From a checkpoint of a small transformer trained on Wikipedia.
Architecture: LayerNorm before each block, biases, tied embeddings.
Training: a variant of Adam for these matrices, 6919 steps.
Each number is 500 + 50 x the weight over its row's rms, rounded and kept within 0 to 999. Layers, rows and columns count from 0. Numbers have three digits each. The size before them is the row's rms in percent of the matrix's.

# up: layer 8 MLP up, 2688x448, rms 0.0397, rows 349-408, columns 0-111
# down: layer 8 MLP down (transposed), 2688x448, rms 0.0388, rows 349-408, columns 0-111
up349 108:471565567400541523540421513559559563559461537484542594600483512495547495507512578503449495512577509516544484498531518423521494492510472421460553582534508506494468497483553488508533482558472494502499542531553412429510493449556475447494569555539468462493481488472475383428515498509559586585517458489503424392525526476477576582440465461454
down349 109:480500480569545590424614605538532482512482475578559557482557394466491521497454503462677474480468532475433571464528476395534521510451573438570492452557519456487529496521528544390457441542456544528486361463481517489501429484459568515502485459530496500522505444531567463435555522470470483516556442480580486510513428497469490494566595477538
up350 100:377497485434586485521453437547481476554500497466476503505602557485504480449449497454507450446531480552508477508494530498444461469542456531451486556495451526462488584446460487573607491485574451471439519542470515499560515494565484477471506565496442447483533488537447533528464440523408565434536533470521584451450569508515466561419452467490
down350 081:589525467548433582485470460471542452442570495591542522506516439507493498509471442466463542511592450421503503552358429474489459443444476478440416550490536583544442490446511551525520491482567538425451541498582454505584453480456530543513510498486402525506475516428475449587596429524497608481471483439400523459582566447471442537528543475446
up351 102:474547552477434547539519491562542503439450543480488595516524528495510485523523506531474490586471560524463509499545394326515576526485479463485442463417575482424507474575494482497414517535469561608334505433635508505411519458529484436595511569463488470500499463547506518458437454545523494500459470490443561568485513475489504537406584452531
down351 099:427506396379444499591470427515537434482581500443463455539419607453471462548537492533480498478500515432516462488436489487490513469551501474424521463492559489462475490453616417459499398517559489515459499452566423536523472587514532469445475500488536557552476533410512425483473404458476421469522510501605510543518607532473505531528572476579
up352 111:514463508487653464523515482468490530459544532626597484531503470548471513518548548478442460546433490464474462476480432605373550581446582531488474576443482493467499545487475455586588520621486446545589511442504510517493482467510501494496530484600471525533520492530495448398441524514491538464400497607484552381410493528494436491595496492543
down352 121:544513592509407598433489550487365506511602473423504509473459516522530537416437506493479478464561498585640479519509545506466537488553473495476496452556496498538439508491549412528566625513464503508549448551532506508403547393541455470503516427559491506501528474539476538506487544481509374538513547493464447545478541506578497558485439596543
up353 114:468539486496523588543473511421461479399490516460536563461445590459449537423409530462487458512471438505486478547518466519473407552567507535497520511473531472545483554415482481574416591547521505511498430591564536586510459504457569553510563509470486567435554519432551487508472536555612607506561487434504511468509497487456526597501501465530
down353 117:440525463494476430504467425529507541551555585529482472535410522448457638542531447522440510408552528474493515497533533516444544409564385497467557514472524466453517541433544456487501524522446477573569512496579523539477607491570610456544545545500578441429567475480474498544506488527458463523442554534509491445498539560527528580511421521415
up354 099:517434480430591426443540492460499413571588402508557553601525609487494510454446489515464597570410536531527421504496472469466565528559546513465491440425520551441485521557596470554463518500585529480498426475492559542502551459514521482540527465535554470429585585547470536558489449515500527485535585565559530457404556554520565427442587476596
down354 103:488493552508502465487501538663475546447410522509513552485564492544456452458519466531594524568534491503572530539612512538565444496457499456528583532473447514501476439410465452556471481522385451519451519516415554530543585569420501560510466516466529537543491451498458439497544567476383519533434540484469462563537515495468486517518462463486
up355 103:410631489520494435558481509580433499436499486524523450484541477556615601542445599425426524563570482532487539428615542439447483553533474538600579516448598472523599598497478470524522461565461529530482443495509488470460407468446463531512547419493529513508492523504461577493445545522521499509501475457390504523522503463388559475397569483476
down355 100:537493495458532495523602378495642499399493538519507475490537513528419447603472478422524496520512467557445520427455518404536444459465415468441581445561464494524438479478522496533534460508420449555433518523450547516577611442554465535468530528577502557552441484557546431471503423495504468425482491532467540427358581570502491509524555469469
up356 098:424530482488511413601451400491439488429436360518545554547445558506591553489533502539483486489553437438487518383433543558440458505466386460486535501447491480418470455493489472412538478513517621543467522529560523510623484524569439496491578495531511564510557570448485494480487547520426482526513626503394419383564589539495558555459543471582
down356 083:570440447451496523469473391511532556540579525509529474517504529440483528414447447419556519532413583455461502492486549505463431474570525477418380491526474516571447543442556520492505485483504534484554457494524460502600503514463564523463473552430490474557600442537517401520571587438561547567521558474521559458534391479414525397505402491565
up357 110:534591471543532519528506447487456531521597524553539486556567547507505485497512573474482426481463547478505580496499548468467573563553501517555565553558433459431462505510429475529435430550543501467508496393447492404506537473451529518515448433521451562423532530464485597521433437522633538531335503529432502430484616434581467506489482438530
down357 118:457415485477422430515540557481558467506476518550519500529549556505564539521575319599515416393546526490513493563539523551493543538491461519492453451348552467589585555465540433469486477520490522510465513533461465537464468542447498543546551529488566479456474536514495450506607459555493545464518538549467535614534487592395502506455513528501
up358 087:555548465525537480488567479403440508495526539490506423435471588508524480480454599578495513567428557536465482505467440446548533511635498463468584492477539456541511447509462495462428484544493574543512412595498503625625563509571559522585502456455521494482500502605504483468529530576490550511568547399564526500531487627489546454549469510604
down358 076:520443443518474545520503489595517518479475511491495484488523476416509518478479559542531391377578466488501439514519496529464469493414498594532426511580485554442517506526517520507505537454516453401363546442480395486516458470458460523421563541544497484480579585454547469518445476529476419568437477537524474520434510470508555593449506431515
up359 084:490483518444590586559521415553520539601438502605486498447519502470529452519510524640499496427430505507516508468403486475519481463570523535505519553519462517567548563586489473435632397474530539564528562459451454462547531531429474498520564468559514490366617505480565485496559530487460472524570439500497548472482527531560442484476582550489
down359 075:534504508565451469434433584526571496419574488474485453501537518528532465425559450422590548507545496621543436530550430523512485490530439405445462414493460551452451443534488523542399632517522478510506431469465525513477411492516492463511503543391535442539514527591527485469449460503547515547490539524501443521476472596426615451464517495487
up360 107:552607528454481487467509570542474533511443499468493445488543559490521470476523510616508522546535449531463476578564534438553519480460477520497493524440550474492496472527412498533493479402490600569497492455576469411487480500452492577490411527501449489530440512422457594511488441514614479569448418544408452510552508557511532529477575527490
down360 111:424385539531562575511484558523536570563464481498432574416476482539469364498502523467526469462468479560381519460479524592539620609492433419593440537513490522545444567510532362466476487517472460418520419507467466571437463547506470507485490524480643505461495490595483497432451480510486485594556537424508470502460483537495529560527488513462
up361 120:512606589416527473506549461402443515473494484482547495509574508441537501413507508512494521457510490543457534515518565367578545480447461455521515502487396521538560541523440484527610472403464482491393447424554530479560604452453539505551538512524482581554454538534490562520504412489603429468496550518452428468544551560423455482487525455507
down361 129:529488516488520555516423447485440504499447580522566553536446530482473502460562514428558562517530437515585584448525587588446509474585481518559534515410495511525498513511578496467501552500542538533461477557523484484490429553553515507568438498462516564513530450426533573492443402476524465523548478494473414551548446485437469457414409574440
up362 081:518519474535606460507439584457507467482467488422450574511503477481474457460489467491460503465502500548453482478567501539547578597545453524588512485443494484582496477514466491552421550500435467577526446527535562494470522510505498523577516521517616421440483511412487579481463594535525440453467505553543508512506504400456580499518428496473
down362 070:429475562449404497413476500585512497489522498542553475501516452526562573472467502463448598488474488509523444603550387528540501486465460510485463482500500462532438564421562436489465413559543507501493487491412459460502564484462452524450374510533399629547460458496431510455516468565448454506529572430376480450518375510495440406487459563521
up363 115:462564592403450537437492457490529589496481379554526428525474537478504448476514546439484472584489505375572468569545473390516498553432458487501529474564533410524517443475507462459553444504508535565456473552514523438454534484494484487530563470553505521652556524434511528448441515473528522570543489474379431478513518523508557473542473461494
down363 113:588490514527476489436552483431479433563454487511456506412446488519509583459572450505554615506489482427509405486514512458521569495546482452485419397466513487481563533444530538530442493558501519545528507501417512510496535572492587456404425454488449439474517492415545475494500463358544481458471568539522539419383415514514526495541560562496
up364 096:489531472545470488451470491457536561505554531555594535516521519438519479475480545538513558453479492630451475506497547450432441462543542496454504498530574463486542475532485537471460557509418523593473466422514437487564450486404460566466559430492444559486581524493410590475451490409561506477457446513494397534472535482463530411460538471505
down364 093:502528461592523460541468492412552535437522473563465574495548513473458537401454464510429427514561483445496553608550606514492404572569480520539539447412519454550401541392530442418507467485518544523397428514479425482464467517485453584501534500573563483424507517477490451481468468492535447619483491459496533385554539499490495558449543494492
up365 090:499513472601488415548485561528502492556421578503509481526497562450516434531460492505479485498531528497595458423521394452459425504515457418545557543506500446522480523481371506479457471563505574472527514535619549465536514536465494555526480570585520502480534506517492574454490561578482539548502476477424503546463529524560446601495491499611
down365 077:494471547485485531503475487503417498567477470577498466422522469521446508529522421535537570450397485512582513608521487499429571482453457463536430510450396449467542488475505437444451501515507426547541509463424471416510495546477559475435551583543347481482436497396590476505456515473422455550519525481504475415499535422515533515435535513427
up366 099:500504565484633448461519495601423488480431503513558420613550491505569503567525609446569515535432515527492512436546529531548486587523535473572499469540530426465501517551511463403471551524542511569514461425558435468444428510533372519494458395570486577571483475455512497419492504522546466388505539463464471532501522491473449520551456531478
down366 095:471541531520482552493433487480464496458467537473490559520517581466415411438506541531411531548525571460435524580513501466501538555463424431485529454425534506522539445514521477576554408509576477481489464624538530495475565506548471475546518522518564546511594516496487599351538454553572501503440466586545498544566456577476533485462573459492
up367 105:490578468526514523507514418323520455482570492495506476519558473504428472426464547465438461536468481582477480470507550540551466564483461585483512482488547495512606630619492461486540492530500563543502445559538520453526534503512474478428606481545636516437552532522486468515505463571525507404496547562544525522545522618474510571660519507445
down367 105:463459643545443577484471453537515537498469459564519545504495527532509511553526492532590485470568446488514437539505547522425559460438506443445511569545427531478526530583566467424412562421515506512481483505505435560479585495487508466477530483543494481548480461477603552486451508420548414474531520529435517469500459514511591518524505577491
up368 109:433506455480505526495524440504502549479433414477495568524508510476488501472480560427475426488434485547459453524514483562483540515526495449489640488498493551363461566523446469609570491519520507461520498545448512456450622486530416551477531581480404516556502544523357526412487427498504426486420552651429463425422514558450465554480449455574
down368 128:495576484524555539500630626522485489445511517520603490501442478529456553507508460413506431451566485493510595499547498458527503584469490457456511517458550551587517459511502452509428501500537418523412536513558488503532505476539489491470561385423539424529479507505448471569415511461433487517406472432517476447490504479506456455463551505451
up369 087:410513485555531516420522419511514424499553533437559533480522558529579562498389577392489508542413538404478458478403435459472545549449500520574487528442433480432497537456530470510479525583561511532524462419529509487510533479482455458491431536547454591472476525542497427499502453573488462498417491453539576565409559464594589460529534459561
down369 078:459432517414520462375453511565569627527573521564424440535559431498466468496517461486602464510506532540438519463433625477460441501498475490421519493569521507651524548452536505516572517459472484484515583516523442423443397457468513560496489544490551568544524516514522499486481499513558541547519555412531440473451452547367469488462485619408
up370 103:402470470456537469535475482510444559514485466592505450492475508542513518493429466537504496561508482457543421487537460508579472565470478502463527422458542521499548486447437507497620467399563519483511451534538585480558489506477523494530577406565466505580554525411613528475492512541493478501476577578475487528455565410489494500529573437513
down370 106:494539464460436413515550511511588526541538457468555571510418573503432470560522458525550512491555539439477549521517504549396525385460522598490471531514468469451596482471506496487492604612466517526598492561488599484538613515506563498446384522533428399448474449515467489514541499486404552545456545510432464407445435510500578502489504465504
up371 099:475604530533510540545437395462491409407469473444477526442406509438525592552609549462479530524485527440489495607500519557355488522442457520560474536471434459524470502445455460511477453549467507418511502466466472411473586535478432558516532515537416481405506497608535463544515540462487471491522510512501491429479548567506509518477488484535
down371 098:523467564481488470427507537443489525600441504496488583493520398421470435439415461465551513497576507486468508512463418498588588514474455549489565450452534515442550609572458471518476526510462569563509490426532481564454484401557514423504465506424611449454460496575493422395501403588548436495510584504521541538465455485563536491442481528529
up372 112:553608508511485495452506465497481560476532467545485556522526517485536423539475495514525489519532456507519469448519510459423532543474560491564560456490399480401573538553557466376464455580544534569595489497519538497521493435473488538508525569600511560515488510488507544505413546516583555509537548533441455503471527567609485428498490526432
down372 115:489496475461588454598534507510561530491457468504463478508514469558481440472560523495458511394491531472501456570513540524527449491459434519498554501478554460604495458535492389474430448517513498419514430516546467524551539526467605398512513456481600567581469550500537546464549476556440467486564550563493473543460553520502437519441456580491
up373 083:549572478451592501576573429578475497547502516493491474485448606486459403464581552565465529467490531518568573552443546440566463532591514436504453438472537445593547554580403441495435556606547489459533441555556601515451543477517490510547454517503530512597490532414557502425571447485504474513481542563566520503514468401444449490618537496583
down373 078:429465523550430389517434571439504499478393479505555545477500537424591571499413585470506402479498535431474514459410473590403520517472503465457575537575503533368525414485519579531549483420443489507531537516400349514547541414516487486517510514548437566426554485529457488508446543528505398493499569488456459528430412538564562474414476427373
up374 104:559484542493458578500561511577463566478538520567498463478457525430492472598408419509458340498553489620527621525436476419467513506495496544537521476502490465516432493502465436424563558519532546524554516443507507482516535551526502493531488583481396517563486524494495472515478417597520453435507452478561533438567561571545415501603541510576
down374 100:522523481515487405507476419509456531531541451569433530559451495523453465492466611499472549579546464378532448525527524534554525466519445420586445509451511495515576551474499522531551436516501478506567498515535568440538539496446395629521498507579500519466436536487440529455411445489505595588458479523500443457485473515473564517405478530500
up375 096:521507521467539473502420544546490550505469337521556483446600562447530542522537583529544511522553475476473591471484519509434505500504507498491534409544476534511405471486384448525539413451546595577570378538571550500509542453543548482506508502498477409495518524563467519461443339606474485547418450501488534482554514511505509576430500500488
down375 095:481574444461485535405516519493543485406520474453458581457466507509573452560463407446504353485504546606428476430626495543495510645439388545475470391530512544551564588538592365544511468532483457467479522460508497489466461567576433554509538512530420571459487524512545561466476537446564488504605529393508548502540546521564503466521450521541
up376 101:542470554369596474517474577443519497471506585404591473452548611512571483530411451563469491482472499579436418572512481411446532471575428438403577431446474568473429555437527490461517532540450535509520543439539517569503488491493455482585627563504510492521520518505455556492498550490676553593456530449576482452443581561540472433543514518590
down376 100:566454478549487485485473566470530494597484349500436479561467495526520497534400545574531562503523583446408528503504490522628491558382564480513514529510467522511561492472478439534470521476493527553486480577507510557568538533509468558468484525472468539469474562478501530554530519508562548456585497477493536519518412449519597539485431573467
up377 108:473514462481512567603471490461452466548449545458572490540456606453516532475515530546505438486604499495478539461451498487466487456552483461433574508454393479509506515515524464552479563576581536426432391512529460452465543471486508552571482530517507523426532505407491593494521509538530520448547505500534558395501498490450611526486510430534
down377 110:580443514567561479457499523375444492522496582537424455518475509472500484543482499483550559487522488447529523475546502529499431531624479418569586456483543585517460473568463532481387475592486534483463476484405436506459502501490501542473437584494543466574459563491538541511504511524568566539553554483594440553458469535502527465465463472479
up378 114:434562467423524467518491489538423483453445455491507585468568448484444430399451513566464498450528475544482455523566441491572513535504479473493494439407436439561446561509502482476483463551423584566520489529504510467497576467581442576528554488454505425556485480534456452478484446538460484486536552455595386503565507573551499511379459502604
down378 121:516422471526429487498633493557557566446496493541498429483511516484476451517436507509508449510386470555532476424471546522522478533462523549494497537440575501501492496500475519521507529602427518493373491470633558564556506547557502511496531465574446483461575547525494527578506544488533509573569406498575552535522465474520484511494543419515
up379 105:585617546459515593550509491366491572446563516485504555451604502450532433495357489542435445458551496577638568517515488526511484653535535528523551501382525456456462555525510465460561520488475508467567471482607523460488506444433486553574545519494465486456462482443400522458451445554576419457460600505593442480555552496508479534481573484558
down379 120:425443507472536494540402422418569481479532580554527468589410501604435558443493432493471577435465506494486527514474529513481437459407543403481440491490462609418380524458473425506467493496540480453513504487448567484512492505573518477449496455523520465492522500651551505516525516554566445547456431513504510418533453556449563476517380477533
up380 077:489526526521513534517477504483351553407497545488513509418488484430555581561504473539481509522410478448483516461463423564502531490522467503548526521491421495475476519521535457586579533521461590516424515538422424524519437531581599388510418511426483523532482503570398522461464544554556527427493503524459597465496564514486474546511382588422
down380 074:512565527453551476479459496553510498561452540586531445578477497514477500528445512485532499469608528556501509526519541472509511485463414505415535590482526495538543376511527585445470538484496527482519491504574500475472527557454427589512531500612491503550564583518541449512553498568407573557535557418467432521507468426526553507464578375540
up381 114:478441478447531592560485498479551544394556485591480661454491586501451508462541461430455444547483425513485462427530486475495470601534425546505471602495529430564619553452508465442482471516517532547434517568443591428504543584512519510499501518460492524529541470493514501547431498514539518463419553422581506449440458507487520593397643471522
down381 128:468483467523515494488536485526441481539441419573474452506462508555432479523394456508455501543585497469471480517526518457456460617479435515519516512612470442506488470559523426525450474584439504544490471477523461548458462512425426550386391476544551486485512501568526581492458570474487477582470523504563495481483552525501499527481468534487
up382 121:508482559496530583413452548499520555520428464352501515473537440526394459446512506512419586523503510454544471539529455479562583572551491496504510518494547478527471511442477466534509497536586463490472442468504497572480475456473398498494527475501540460568534469608469560503502489532552473557479530474445442424462537506459555450537478496482
down382 126:492472515399485543503577525546456474482470470475494568440448503490469552555541510447471419468503488551519502364566522500459546572397588429409544551572518530530422510406426548503513406574419483500423510579517516517551605473512419515433482580491570458429514482491471403476486550528468527551506421572530514492492476511534495494570610586547
up383 097:429522462520415615590425451454429446486567415538523460491538490385504555430500532564493470475571507476473520512565516464500493494492413422523499558432403519477413459476434486585586494470541551519419527579485531487500560508438425543596503399580558529483623468570472517485505549476513537521528481456447402486493580436457556550469477491499
down383 098:504570599420556441517592402459456552509635507515490490453534516461429530509458566515522496550460495587555515455400574518488499588475573494455404545586457464467565510499515453459621502608492592523586542563501532554471543518349466480544477546526519512529486524438486461554572494446536515433456468461481482448436498528453518508522490484543
up384 095:476489544443494605570464496554511509529590482570443439434427466458530547538557547554449399546538484567579506446540586517553492545561537576436505544501482514504510538594415450524488466513501445482552516499527641420428508472516487543567380462516513492454515562399473539517508445440501464540484496494616516493612484470416598420537467520468
down384 082:469477462511539528413528518499617441467460553509513456455433422513496519364480558521574517501481533567537467533495340589491481506493579587560427495500573455488488511516416569555490554569479475462562560577459526610534445495491539503504531500499428462514514460579492542461559448561627498540487520514445447549566512530526471510434565491516
up385 102:452548471436558561497461535556495564521484455470548522544540507514539527496517480537432417518444470529476383484458479466458414532499505440572511521537532496584433512548470511503504506523536480579402480492540515505543461533485424395535567436493529552480506557531471506406520453524536537561439415524521510578426601385470536499526532478527
down385 096:531497435485543550561555417510500463509470528524436551450485486557538470499534566450503588526508526439555532539569463597566458574459444550605509538446479514541577453455457438444502540562449527481495490589429614496545502452525459514404505510534463527540544583541533517542470549419392495505545529470535522388540448436532497517517493463486
up386 108:446527519494671581503523569468443530422502471484524499462563577533561531467453621497499520487458510536516542471532471510496565534563477531538561601422531488544523563488541462535532511422493484505533503461587576582498544427510393475545522517463546464545482518615372472509456400486491440549491589458535610440428526413561454466513549494556
down386 111:483479516534470449472527466451524512492502576467452409442411479455442524560457345552387511518484507437541522526494568578517538487537496441469532540548527458522509482542538487537514502469536488449555576351485406539500445513429571553458446553525521526536466480503468492536513474503464408584518551459437510418434622604537565463448398441485
up387 127:496498546484456560580504424553431572532481536475565553576593543529544423506488531523477458555512517532500447511445581551484533533531478535477501528505584497526491584565554471526527545623485488539481438466561504509490459445565388481547489420495514554507475562482396464361487449523565522408421490505523519448523500444488464476595567438503
down387 125:525501494605594528535532543507540511467522555543509489539549571416497452488438553468470437480473546551536498571477562596533554507511467542613521484548493535493461459497445400449587402540500502488492454515489442559492510495449417548498589487504518582486577492483474563464560494512605512406411489485428524542551589469491407481533472537530
up388 102:489457421527506585426480520431511571532520436450530584568537544500530517540435532525549451529555560522487559437542565495522594534525511566537552438414538514432450488447466476545518476481452606533486384496481550524513517498487437475451480507505547534468454530516469425461532446517523579499595560520420475577548504407462567494476539461399
down388 090:554501556601455436587418546500471552571504503500556550442530536508444478461484505546514483541514477536566484490465537512436513496468564539466512463572486525477559515434545659541536553462472518511472446511521548453525509502556494452573452434517538438484482564411496501542419478485546453468504476420505580517529440420528404542527512592517
up389 099:526520484555493554542444485486483504494424453559487462482487500427498567457557509361442457468478483538587506435527423545423514533543464524488532528388502409432549618519547468443576424513530563452505514576508442539536540497450508513522588562508529446490510413502430487440458465573435506564454560454447560467532541578454546496566536490434
down389 098:574500534577478503487425437428539392483545486520419422536526557405410451460512543676419511540447487461455480518512475503516410389336502500506533472489530499490441533501523486472547456475538549491444497526431507508489453521534484436395490561523440536472492542540618561498538487417573539440462455524586515498552408481530481506609539499463
up390 095:415510430501518481490460562617547492487325533504456555572506463469530452516518442518405436477503457636469426396433458403518488552523501476538552493503551528522368458567502491496490556509506493484521480552544369520513426499524441420533524515531512506470502536589481529492405466484429530500528485513461467516520504598487466503452554513378
down390 090:505529484471413593459531488479483450573487433449514560458452470422461495474432482498530490562485573513534579523532452479477438460507504594563594421501477513475550525595413421476573521489515511492541454532475427436497567506552497534438427499605433491500528456540499418482547466454515477461515506570558399542386446457500494483443410374490
up391 096:527500387457467541444505442537448402477442398472555474448452447482493506488549521460503533478517506523490504510633446464448494571566496484446487566453467559485521520391456419468502531538500435509442405579521500534409519405521491525489576650531469500501537555550540442518372541473452450499537532484488438471386461510579488483475550481411
down391 104:428491550495512415582480515465552470514554561499466553645542515512515466492436480476443484434464462435500526508447565515546497516545394527581549488467606478557545444578546472455522532394500532544541480472495444608511572599568464477521484415576508463476566601507426527500504416471572478488390542456559468500517471508541467496547414569569
up392 104:421539522527478491434430478592554491542479583516537469587495461492506468539589504534507561479555495564555490515497529544496590521470536569475545502467447430424537520556538487456562482552499479575571436386484485547558433473527487467476509468498468499436390480509525546418464465514434513463477456517479514499558534579528586592456489503521
down392 104:494456443525563483522542432570447553432496460543518497546506516524520495598462529472487401572547521404434504462556531495475571412572418462500539461559492485546520484525467463489559499517490441458563558546483468448464502508472546538445504492492654534478571509475509521502505528527512560585547537468531396452541507509509401511460563497432
up393 102:414456512451507508436498493570455470500412438455528473509440511490493524487515564541468535537449481556546414505493493488426450458503542530453549560440400487459452521527472469489433606570589502411535474456505644484546527471584437512475521449588433511502476574468554474492504452496494462534425558491445522527494545517590552570532494559503
down393 101:552435478493549474556509503509526465486515553472507538555498469488588520457423395457391525424563543438556541523504424456413410539480422502510453536432563499504511592506603477438503442422472545569455439479527558443592557538530442515419560519503444536507529521444520543535453557576555576431598512541494563486461456502530543474476420494512
up394 107:501536505389531496494550419517435561416552525480470463457505511483573545518483566522468458455504471545482541478474480404458541492551565457484568530463542559514508556449446485433546481443520472440489545566498490516487532500572509430502618519547550494471530473465451495511505438521541538431589482577598543461552567620435537476540374446507
down394 105:534541561538551493582509469425499530438439566499503536547508535509355568462469412504484450534529482410520469549550492571534507509495551518550551545521507447609446546593522479563456467481489543499435507491490616554498433530488536545475528375573577452514464505507514479394562602614439432516544479441441561440526501555478584559509556531444
up395 088:517478584556473445471482549552466523466527519575498471514435514459526587527471528460505501467405476486535590496515451482468407499444469449488578498516511520545492435471456465471497471449480592599516535533524545520529567440408451496546542507478415499513491511579565471422479530561602553469505571499485516516630556474556522456524486475483
down395 082:441511395510515523479505484412564486618535473465505564529501553537537469476496545539494547525472497457445471553507556563522619484649501523512495505502461479402495548486476500542594497580460434502532456530526504453452451509627617496441385426579472573471520491483502566513500491532479396432563489558525473527428410506480543527419513484508
up396 096:426500450430410483486422425454543432553489446540444464494531439521394571541521473471424466458504513579501471496446488461478433483504537517436504591548522498499509491455455449536473542479524579453470485476575459508550525484573480526494500592553438490526476585601371459518460547415409553473587475576550570564438584542569464463532533422513
down396 096:514483506504503481489545487607571440494469433534492505577564436510509533511508593508549515497560533494462462504460469473487411415404496577486478566505519529475486427494401468467468413446492406452463505520417486468544509527445622468526452592483490468481535540464516465504560501492572579583490436446549526519489459558541520484508507463438
up397 093:484455489436505568496472495563460452403421472465536450537469464479417472470544431526522539518632476561492457462513529518615495500596438344444541407410489537536453599437553520496515527498487514434487442463429513530457500502395547479540458424491515502517516497430539525456485613504560398476531581534493502412453573529436557600510474510497
down397 100:522513450435434467493491532479436529587515482458466504508546525484523469492505554469445515498413530519510475503493541485464506518587516554588540514493465529464608530540574446506518481496471515573516511593539519498529537527529469473490514651397536578456549505553429449609598392483496456519532527514457589491582475473403441471478578534471
up398 078:512637483513459465514503500461575529501440466389485515500452520343451448539489492494523513547445532522488492479466451393499478482400531485447626632534464487530473530591504522521562481522520586436473531513502538457549517510527461510447492444512496434479558558467494453500494510516558464460410491556433502534458560393536566539499399546479
down398 069:502490468442541538541523479509551555581479534556485471428493423537496466484481457446437446503547456515443542513498570513510466540579519382541440471547521431428504440521507442473376475488462549546469426542505463529491534470514518370549499509410471439461403485557508559506512553523456523546609450479530458457594587536480452555462506504445
up399 103:465482470437422545481509484497425475441517567498515444570527527536476460515439599565481554428413504460532462523561513542459429519568564484443505513382501459510476557523430479521386520470559531449481523553517622515502472520583439524582486504514466473477664552488562513517476464516528481511527477554454473505463573509489620458496528466561
down399 100:459506579617477508457535478543544457450588508471526559459440465553623496587560435457589500484503438460463518508501512495503484569436501526498510476549519505501504571598471426535424539446582495448462546423494503451484494437468524525471507502521460604375483551476481500546522493455513518546568504476536523535515419534525475532452404569468
up400 100:443512424471414482584485487465477491547474480630533595527428497458496508392412553462468490554467388539503405440419464549410482550491512646389558484429559491462523490523484497480542571499492571507472453487495475502477542457502532521521534534500528568390551443496494532426491545419497451419555442552513450495450481530526498521402487505459
down400 112:522495415545463602442470568438503414562540474509526473508414489462571550596553510455474450476490519490468483548509444514556470477497566399504498494528463399521462527429471543507536502553550483445467533578476546478515517490559564459480395490417471505513517514430560471514512421515495498468497495515633529533534474379541478498497535415486
up401 083:556493522520541508477451510541463535534516493460457561494521441474517442540356516488522451650436475471566430510442528507523497550557501480514532549460549532431400490492427444470430476527451547497527503489499524505447402539471523423456493507507424460383453522424567521506533419523558555538509442527585506573515509434584535501482439558551
down401 080:449480450459522431569432504440455447448537506538526373464486543515511568479559534465427551502543548536363548499559509474552537480437457505530433506525513419590613429494576560466563506525510435509425497528522525425495617413503539452564487405482520468527535498503357531423480556535435554463478582480417436453526475558420531472531494402581
up402 094:459591532487496534483509506586533482433445467615502477546465621482452617496521507436496504484456425420445528444533468491476582556480403477563570445455492401497451511521455467505505458473441555542457353491508503538592524502460506452502475398479464552453495440559501376533463515543497433476454543556441546519488540460439518445603523501587
down402 081:520532520448477523434449529474558532473515489502453542458595546415451483448470446421474483507443525467453505537493601571456474526488511454465430609510575554594472539469547435509608469478395432431602439385428515500450503486615499510554512503548536516498455451462512545476545555439468497489540488476545438471492469548600591474460455446526
up403 099:559420526467531414546384581562549487562500534486503543420529503402556540563453521487422459601553476445568465480444519477500504560477493468493619523451476484571497543493520477524459445598484468578519529446442518472527522504461426431521475451479542536477465632538503450420513441518486501527447525516456452575463504489514523621515516432520
down403 100:429539594534488497407515526433460539480545575483512510545530613481446476494442488575440579448470513427575525540539500576556526488553477497480510381534536487506506487469518549436581511582520473495481528563615467455457521453494521574518438497499449560429528498528468508504531481494599552450464576591531446474450479603531562494511515451484
up404 094:475542491507472536573461532447436520477532405484465434402449539515458547470494630492443502606553488504574547513514485484460537529518575537514519544414439445492567549362456498538540563565449434477380466570517504419485548417522454609503473519513440402512516557519466492440508551456386536575494511499450466478493486383533546571476512479459
down404 096:563551492525515488518494471493543558525516457519510491483515399582510510429532471462461499520491546523446570530524454569548527510403517519448523516561507523540481551579500475535451519417504410507466437480535374581497433614524409503594489482417575471531494471485529536478513469467504544513493553495451527598513453488490436485550468573549
up405 106:554596536487547405457593548462474527461516477490538525490581541448521385483467516512496456526517420526530447449506403413571537587387553501510558532430511542505502501565532453578588474426496587553387489503422526485441481521522431481609507449559565516545469584447549522539483449539500459492471418485499479517594574481431488487537508439506
down405 110:528514551518485436517486472402452498580426439487474521510532560479478430480491551533521466542414566425541471537456493514536523535645505401490571562488436459550457514470556473419497519469460516520477540583455486425467525555637527473451590497523508529570539451459544517460450512439471484497568502493538469598445508388530463590411524496596
up406 093:478490474565481555410555474404379497535522457518478560530575523521449566509446504459549488617538534456488581479469493439511516542581502514416551429566410414480522418555491456582546466494482527530451457432517451499454493514489535503489550420555590539540578473411457395558536492496575415483497522503487562560485560598523560566553512515523
down406 091:486552481476549485499454528535535492510538470447506590529386471373544437472501576579380471485547569576507425542495393496483503462566510579458512544497508525541495488500521469470538528568568510515492450560440462495544552534512412521504492527581443459508488518524508517425524431521606396516490486485514475433450478395455470579545555485537
up407 097:475475599513462494495484515433564457601522523438489519544520543433470534490535608495488571455544523615474536526639523493476513566499493571580500470598403546522444564432415518409503476494443498553482543452468483455495615506509421525471441504547489507489450512569462515516362443491475533547525544463392492557519583567511599513461473508474
down407 090:504530442524513520465513596513505562538546524507544477461516503552565568418453457473568527451565461540551498473507456553488579428560519515562622447422549526543464565519575376512517557425530422492592354506495529473431489592495574488495522524409516512552502593485517577469505486533466472546442449567520465469507460480485479497505507608435
up408 109:456446449497559546530502487569494488401499531445571495481444512387536576513420490544539467494537476490452533541524435493526503397507520497508607500489468519596423455453499477586594577560523494525569535527511432463546440462520445479527558448585499493499456504456492570439528571500526549514511425448487486524535490515483539519579512442407
down408 116:493552465518626464498521495450521540557431487549545498527558585514501538515482516503559490518474523438533512399471486504537516587506511487463526469516604475569481398501512434462563375525499543555373496496486517341396546475594487506491598478512437557587532508487515484528516430520596467468592619542424436459428483544527496515505463474476